config.yaml
head_dim: 128
d_mlp: 1024
vocab_size: 2048
norm: "layernorm"
norm_eps: 1e-05
positions: "learned"
init: "normal"
lr_head: 0.00498
batch_tokens: 32768
dataset: "wikipedia_en"
Each number is 128 + 32 x the weight over the matrix's rms, rounded and kept within 0 to 255. Layers, rows and columns count from 0. Numbers have three digits each.

# layer 2 MLP down (transposed), 1024x256, rms 0.0291, rows 45-86, columns 0-31
146105196109165093136081138140139128086056107128155119137093138110135137171173081123138121130161
150150146160137147243089113119176125096169099169116113166138136073172183120059106102114095124048
105094083126116115135125130123139166110139109131127170146132146155098131111136106071116117129138
092184201148091136107163098141150117087121129093116136128126170095163124194139140126187093103129
140122155155086141119193103147145139154163151119097160105197099114183096135163094104133084130098
173150097085160141191171128120145095215193127177130149179136115202181157104142096133119120138167
130124127122116095135120161108139113146137145123123140119106121105230145120147093161143128118129
096180138128095095163161210164119093177101099093112152087082101074212084120092079139151193127103
126092103187135059202161135176138065146040145135104159103173136141164141105125107132109132120139
136167098089173117152139132108132165174106111139143145103138136142138119136107128085130165202121
149107149161109131073137080162099132128155117120108105195101159116172125103117094095089185096067
152152135102132117138143097155152091103146107089133158131145121130248150100113132152122172098140
123133129118125127138117125129124127119126128128132131130132128126132132133126126126132131130124
125100096090105078130158151130155136072124092083090125083089133114145178105081124141119136148145
106115154115105089164124142112130148137221102103113151064044133100161090146091183167072212150090
087154071147138153077092091133136138107112142142132144172074161086000112118164087140128171114151
143135055101099083108132197104097130128178122146121138131110112119206137121155131140121128104112
151110090162178169192096091075029080046139093182121120148190130067120137062157163112115154042161
070166109156046095064139087132080120158107126114131113093134158098171158098138108123080153156141
143095181133069081167131125120108123165161127078130122131127102118225123206152149105128139151091
145122114118137118122126135141120125118115131104119140145143131135198150122148126128127126074110
165053140129140122105210186100170161139089142128095050195146133153161141000146182109150140115123
130122121123078139124097165094107175121123143120101179085153114108206132120142089097137169109107
104027111142171190171071097184081102047142187081144164112094148035166156055089166176142169137109
096137129107137074146151086150121102149108091190103140146154129077176134152121158131148169152131
110094094144118096129117114127109092145170183063140160072067099112200132150145152161108138155135
161116128099127101060173084130113171102187133119109120173086108103167085105153166155154127136091
125096188151121087166117113127143158145119132168130138111108168134130146183096102124115114129106
111117113145067079154123157102128149136122180139140138122100126089197136100130156087136138098160
139115105086168163094073193148123160155086152124126100106178179156125160114120137187110143128126
131166120102161063182096119113102154147041185119106110127131098050129126085143066072119118077193
158155124148093116110160164144151122163129106073141082209096146139188112160077113175140176102105
134195111142094089210079169113182072112133165112094156102131143131135175072118182122128144075140
044199164146067153105092128147129109082185091108054165130114126182164082073116186165177140160100
126171126129123151148163129128109200106149152124193172094143115175146147132083112129180092131116
136117108169141114157132138124116135108106177131151171142097116136109141159105171139157141123174
114114118144130111103131138116121110124104151106107148093140139116210121129143162136145111122094
142093126049145137132117166137161148120092124145128162094115120094178171171154103161142165105162
104121124149181164152118127144185047052088174092128114172105152098147085054123172205169114137114
152108129143137119126161097117095112164161168112147166095121110107251141122155101134134106139118
126154108099157116096140168127103098159161146165172162145139116109164180114193129148145145137101
127122122137131134124123126131131121135129118130128132133134132131129127130130129130124123131124
# layer 2 MLP up, 1024x256, rms 0.0493, rows 46-86, columns 0-31
163207188146111141121038126123171113118078136139125094192154125160145133157162127139159073105124
172124108155113153092133062103143161210127128124120155217125147073145084197125069087125124138112
138126200157192176159081136117180076130099109065106137165106146145129096147118187144199158171117
085138106118118143165101107073156123068114148112140110084101131076157127081104128116091086105135
176109197094086186124083102146120184181075110110092102111196111102148151144067153062132156151112
129113152146163160122152129120127114114113138111112077122161157181136070091107130141129119135203
140083131100167147124120121165161136115100100112087078136121131144117104137140180129126106101148
148134116114150132129149100083123155138160158091105167177091159106129122150123173128123081107139
176137162116217156123163155136123183147154129103129116103158094166148122255110092090114141212114
142091111165143197126118120119138131146137095142107153135130094098148111084059193150099150119058
137141151173174182155164173105148174138120124090078117127125133144127120104096133144152120166142
138136120129123139123132127114127130142123124119132143119120126130122128110123120130122124134142
109166175085137176118069124087140130115110121117114111122109066165146169148103155191147116148117
069149160207174198145101127079147178090104129080070119139113121119168105121102169179161097098096
137140112144149175132112134182083110113136133098137121155121128107130111139118118173126165190105
233139126113165152113126147141158164119053092146130153178078143110141093208159104149068123084179
082112089086245129120161171159030080219231072104181176176138189088171095147149133202116090220196
083124148136145149088148141141146159202156094129172145116127178138155097194113048063107122196121
125071096131129123127170177119120160121176162114122121137162126170152123130079133093102132122114
140115149101102141150134140127142183163140140121089145154170132151114130148137120061073162117139
191124160110160139190156109133129097061172093042072103138104200157173059074159157166120079152110
139150156087133165094087131133117197140088120101093148116163107120150122174127159093105140077125
113153098092177127118100110078138108073184123132150121178145128100153148116098194213145145199150
084156100137161148105117112184139105109142070107101156127165119199136130143116180115160171138177
115075127150100186182123177162229137119102190092120142120087148158126079170120113101130146128164
084140125090137135117123163100153164183168128126159141165134160084140096217163094110084154166132
141138214121119127159085067078161172052127079094105093176147126158162150153181178169139134119120
126146104135135143121128123139150181094142140107114124128159173125147128132110133112121098153138
194109126136140205153133109143133135066134148083112102139131168134155144153120118168135073146097
126120132126157155129180178122150125137141162141172064135110126114139134146142104112124084124123
081141109125112167107106205125140186114200123111083099199190116158151103123052107111138202140091
098108084096131145152141076123140154141163064110145073149130118129135171135085106090136132138108
075137111112059159087081162190170090082082079130134145093117162111165127104143166111119118140196
144133125100193187153157152153127144032086167128111132128155099146129112200089150146123095113123
112100144101155112146158063065174094116159048109096141165124166121151089139196168102117115135165
119147146118153120137121137121151144136102131155076125146127130177120095169120130099115144080159
132134131076181197132069141119128116115105042078120136193138144167176096171137102146104163177150
153128195154144171110160181101119058080140125088140131135097151113136105100115156144133172178182
128142138120120125123101140144145131119117103111103096135151141151179113135145115130120139123146
144154124114192117101141142073149169152122126136052128093161116115122114103089124125132136106035
125129135118128123122136125127129137114125134126132126132119124130127138135118135122139130139136